Part of a small language model's weights.
Size: 11 layers, width 128, 2.5M parameters.
Training: a variant of Adam for these matrices, 112M tokens, 3406 steps.
Each number is 500 + 40 x the weight over its row's rms, rounded and kept within 0 to 999. Layers, rows and columns count from 0. Numbers have three digits each. The size before them is the row's rms in percent of the matrix's.

# layer 8 attention output, 128x256, rms 0.0832, rows 51-127, columns 192-255
100:528456538589559447514502546518500498472577472502522516466530467449521475495466447553476539487541494532509509521543506515549485487414528464518528452511500423490453490516522486553422423438506480
114:494527519500495513536467501472488457506468568500514504452463431444486465465520571508583476443545541543469500408456471499490472478511474469534466509523496464514549450514532482511480453497450514
095:524540503518505445484502557474447516553517470500453504417516436545480465479516526511480508466504520552526478545467464515477503444520481441543520562480477509462513477535507532535571547440493490
091:557502473516524519440519504506466547547482485471497381473561543581500519419487479475552491504401512500529444560455543405490532500494526590380506480462548522488487547518475546533492544500541457
118:551579512487490477463576540429529498507515589519510556447471478477484471467542519510467501461522569519406489500516515477563560579482482502528523491512422518525497410473478479580541596468476528
092:418463516433498421439521506565507542451563561507517449514544530472462500510504485534410517475439544455506508533540516496504519420512483496470552501505530463526457488513524538547473532502567467
100:437495421443457520518583470457492537472460473571484522475455569469447533474520477499468448597537479515467495479524538486466522514425507458424553461480422507512512520420437503509490495542540541
088:501511506568490424517477577516566404507506522566488507423491463532458496486533473556466575459498535539489464476529469534533418497463506469572509469519481449470486464429573533524436469466461521
086:493456449528539473479501535515539504481532492474478508464510460467530483517493489496522491520480532497492531460491450518501504527513497513504561524504507462517496420533464488530525503523526505
091:601482475477484499464498505559425501553441486524430563580543558500527527445451460407525540573473472521521485398498510451527495558445475512442465505479525523511529520464461526522459425486578485
101:501469496492453461438511484497501574522511477539496477546507591514551538496480489550483505607469475465559446617435447449540532484559509481404459503524538495490462493545497522415536546476509511
098:457568512481487533579548531407507484512589409513531492504463483527425595566547451563480439617538443478481466546540564481480524476536479507490525558459439470484382418490536530555529532471452435
095:478484455474492518533553503514487461471528467567464524509464515513436585504521476499406537550514521456552486642463551482413501488533504466494521523460526492509505485530516528496535492493459509
112:456483463449409545478544454470532520525520488504559447542436560538456519458586528493483473526514447487488449596555552490476503445471476404460553520449468509520464495526525506504557543511477508
088:472519509480504492466470517532467536478482550504479473559521513497410530460508478494501540540506496423545509503479455511475525501517516554484442520499503508455469535496462480474574513497585442
101:509476513494518537515438504471518533494453515460532491482530558534495585483498470507532465534473496492525408486522540532499502539477512553507492474524484489517486509527493513532554486518465476
099:461552473414526493509567564532456555486519435491480508557455507463511527504495505522519503514492512469467436501484497491508493447531503479459454547508516447443486550512553487552500502490522487
090:543494515475525459396451492495553504492514573513486489463513478427547496467486482490519443481470492443509531465487462519563458500510493497455443499522517540486539515516492522494489523527496490
089:443494550517426561424543480442428536493462526500513534482418530516529430494618479523482441570573519532479524503500520552462521548539510496502521560467511527485524456470480492487511527523507544
088:465472560537546474451501506494536531463477438475552473472533478507452502556520452534476445530501456493512531462548513478484454457511488493426528460581460587510476498508425602442491492541513497
091:512507504480519485448540508500489527413463513521539398506537552544521471483471528483534521455475491417440486474522534465521518453490472455508545496527517532483433476538515531483535520454491529
099:496481519434445588512567405519487562433422469482569477543456545514499499394545574545519484459533524415489495537480467486480557486529437471417485513559538624497507512504411494405478570489501479
102:488497469533463455518504536511518503497552456493543449490564540471557446558528465489500515503504495528480484516561576474437501505464487457522491496492387504465440487458496496483502524559494510
086:448488514515550463536466480497503462490511458556522503449448513479469518501459479494489497484491510491496491540505482518499572482544440545552452525497531474471503462514459434541494466476525565
091:603486504489560500539463565538534459531469505512554574529503502456539500482476543435578502521504558468509471401489507528494517466520531462524465507471572449542577491576571568537563543469510496
114:508482508545479537489503444585504500458453507508572458485534497541451465517506447496505477527514503443534438487482483484455513452547474448472523506490549603571526517540477471444570524494537483
091:494512506525519484526415531519502511488478537449532501536527451523538449544513545518523526445551539517482540471506503503559493539507529544543420506505509481472468450537510474461520481459455521
087:441537559496554545505537519518491519549487506472505506537524500483520508509526572534480535506499532421474515500489451564500502508551528518559497461493546501481476512551525536511540450476429505
104:551467511604545445473482477518489481496502445519459538477547480533547496553442452515526518462432558470518516477494465509536532550426525505469404501518494458470488494482472537517463454496493534
100:566499511483535457451440581493562457477504516420494543494504534511476478520518509513493536441484501487499480462483536520552495463492534513482514463509517491506524522511524479504546452516506462
161:508531574547468513548453541504509562514536525528543538488520473485540537507508517491448555495471511512502514477516460525541457524486558440543470484451476470489514466531481557514512505442483468
089:502487493466511566505455532533532453551514421482499533516524497520527531482487519500424485466453435529531541391418546472508473550492498455436547529519521479495564548496532511467539513542534508
086:547457464459483484468469580529446513554475461504549553506484500463484492456501554401493511604469576491524449537496436507495504540479533549415481421461512564498512561516499480461572492573549427
091:518503463430505482460492540554499559420449464490512454489407480565519529485515485449492572463526475475548538484549514566486560462554518534504445402472521502505469502549470503506560477546467464
096:454527497524558527468568483475513534508506421475454527532538527483530531528500478505459515509559481448559497512491495515506476484441517451514518503507480490511510457493508539477418537484525473
102:478438442527494491568585429517555445504526505491448480476467513519423510548546513512493538464509472481489508549503497560447535461502511485599554497486436497556518500506475549559455467471426531
096:497553471383493497525538527450505464520500445536493556541417520429455519514553532564475467586516452520475510513464491536391531526479563421487537515453425498412517498490512529475507522540458517
089:533499485522487506462523473503481531464533443530476493504547480450491579533462484483468538528443490483565538549578558456529531496470527516445443480577451459477438441458542469554465464564562509
105:549562481506498506490505538484471493510468491410500513531474465439525517403463505467577476513550528440486529440432395507485504536482583523465387451519575556483567498492522445403554547558490538
123:513535599516509497492495521540509489468544530454557574514486481466587503507505485595517554483527531421526531489508503514527499521556540473472411477496553481440509470511463547438505538451477472
098:483581437462491525568573495468497521539473480435552511515427528477514513419574556474521502503491538455515532512492462491475540507464492523508510491455586484517526478560502454476546567449462524
104:456525457399454542508546485459530512414512483549521550529434584504465498471559490484502535529517520492486428515537537462445571468461510416503533510481411385498529470477498495544474460446530479
109:468465448442416526441569439471459549450452450544491478528417560426536509451509582501497461533487448461474455506487482442480501472481455442439548437473512516576525531466476485504472568481494553
106:495469481479479590426536519476517489540499504529541493545459536440514490543500496554475551495477498462539434513536453539488501556479532449525458421474442502508481482528553563510438525436495486
095:532533466495464511446569499478423571484392425493420519513478557447588575447504507489547491566555506451523460504499429497480548454469445470472544476434542533500562452496422451500538559479520531
089:471538476451454491409516500542476449502462503500545517461462525474496433481522485550498520510472523453547465452503529517511485518488509492509429488504465546421518509487462466485440513499508483
091:505506527548518456511518487488526441493488600511538437482481469542556509467513498494559525505535488468473593551485518527537573512494478509534495508578546579551516510497427513510518569493464508
101:469592493492500482507522532491496500445493483496516582496463491455470495478529584519488541485506576556498448508504482498491526432475466519533503508453533422513457481536504480491527557464480501
094:537516544536553522456473535467552416513512563479547513482491462519510485505470505507499544432501516525467532558500510506533457523474543521582434435533510499438450506566558534492504503447495498
102:536517528565522551496510531455478435509453562440557605460513456492587500469506534523554517423568552482461591468474464623547556573479499467530386459500533535508511430517461518521488566508476542
096:503529538547474470534485475440455529568484514470475531486539473463520521529535539513544516591532503539429479462492520534514468569501541508501448479458460516430508526515476508560543439566489483
090:537487456529499499581530516511446495466411447518425553531494541489495522467467470467557468556468416463563501540541501506544502483556552458510468476455516552508591480503479521446533533557548467
108:541485493502452520509481495505411510583518462503507549496461503437496538488525522556459505474525497507454468494519497517453522527504503429561505466459540478448507502483446502463511500482476522
103:505518442488482508472533460462531486432507524493535509473444523505510436430541533506544401501483424542507480503452463486474583454498460494416494488496437549505533531455468485443552563582547524
142:526549584489565421527476562570565485544615482575511486494565506502477496600516481566426525547525505520530494455496553487455415447521553553518493544509453392496480506472569531435487484495508502
097:491496568525459448456490480468573439442517428553559473451481534557455505460548426491472520514447452499524512601557523523519496512433504510418535487519501532496456562465517494534494497549512448
085:526480473544519505525516483470511472552448419446509508455503499429509487510435415474488491460505528468526525494505561566481561517512512491589471524478522515475504548522505524541535491494591542
095:508477487497483519443490492462534554483506462513561516578475496482521530477529482454403503530475532523517522550499462534550456491456537513478444420496485495423468530499485530502517506460547444
139:500462510524572503477441450492466457470540572497535487545539520530452437501504494515525545472452482502503531540489485539510530528523492579493433475522500492542428568424479464485476450551499414
120:474429518461537512505443570471421517562549519399551522547504486432521477496490538509534576450536541489559457501521506535561462546504556498527429464526532469506530507585524578504463476488463435
096:507529518568532456468488435491456522573603484479500506493497474477534444532515521458494570428505448508489514451480565533480507475531487493535524486513447498502560511456478446534411509477431481
098:592513478464472534484560481539517543426461478494527486548505591540565548414491472475533461575460460485496414582425492452504573489556448508379517502512522578561465502502495498442562424530538532
096:554479522511546479510458565481478558509501473443437549483584415483532488499422511436544529512464569519575555413439390562494433552503519522451390524463574487517537512509504536442525488467476516
105:567453471517539517475504446479512511432458503461472424476529501564507470446452479436494501468460486413502529600432441483525545496510480583455482529536560543540461460479442495455493498508510490
106:548516520523484464451476429495447585500494453559466465490547512453468498468499459492476486530448458552556518509488513424553507461509438545401490492527465539482551480421431423484539498534525493
091:520535433456530508502494485472483501514461512475447580516524454423473472446474520493531456513532526508546480472449430539439538484535535488536484491485522488498504499485487527432551499485519538
114:523491517487437549509514518486494509492428520509544523540499551477510495441504503509460478544483500455543448538505505502456513531538487464464409519452495544488536451517470550434541522564537523
094:438416491466508571460557400524485514519516465526506487508492532563446531569538490536445496443497530481492568506535510515470502433545430462521573498493466534493387474547511497514438489421523496
095:453536538494556500510469543492482400502526526423596542517447474541497456548543562545467487506570579467474483547504496563525503440525469456538446462508526471468494497553570537508519475469403463
098:562537455577505473487498483453455530553486499478458534505487467533452455495505455499446546491479470571434570541549538496497532570453482479514527501462506492491487510530488523572498511455549493
085:506534528471458587467594473567452527468496493559469512532483581565475506490520551472503540540503412439489484589468445497457508443430506505414531496531518537472458506540464516502525466450537499
095:444455543566541482433520405567530497462510459498534460487537565558534514493536456525504485515507509513488541567545484481512538533482453518388476497531462558520445538417532510411475416514514542
096:476509458461587537513473562482562501517501522473475524455498485510479553531537513536506530467498514525495526509491504547550511517474566551573587466510483436525466502588500538589489504476449455
103:502539517524507450568482557431529495555522501443472559523539466436482542522498569511497528467485520554408471488498523480518434467500489474590550521419507412454555448485533550557524461422506508
096:447538472449447509498564508475537553401510526511491463524504524492446487514503450565447467549490504467495467584568481446459470442503474481512525470503459490497491447495502519493515542518527490
091:488455502476517519497491534529510452517490596545546576539485511516489436518555532461452472516490500448544531411494524526465484508506461444554527538501507530583553495509464523476485516543532489
097:494425516424495482412543494520464452494560481499537539504456493485496523578504552483508533515529500475488447519537517484454470444474491434590512458442463429454429514487579523544481445539451481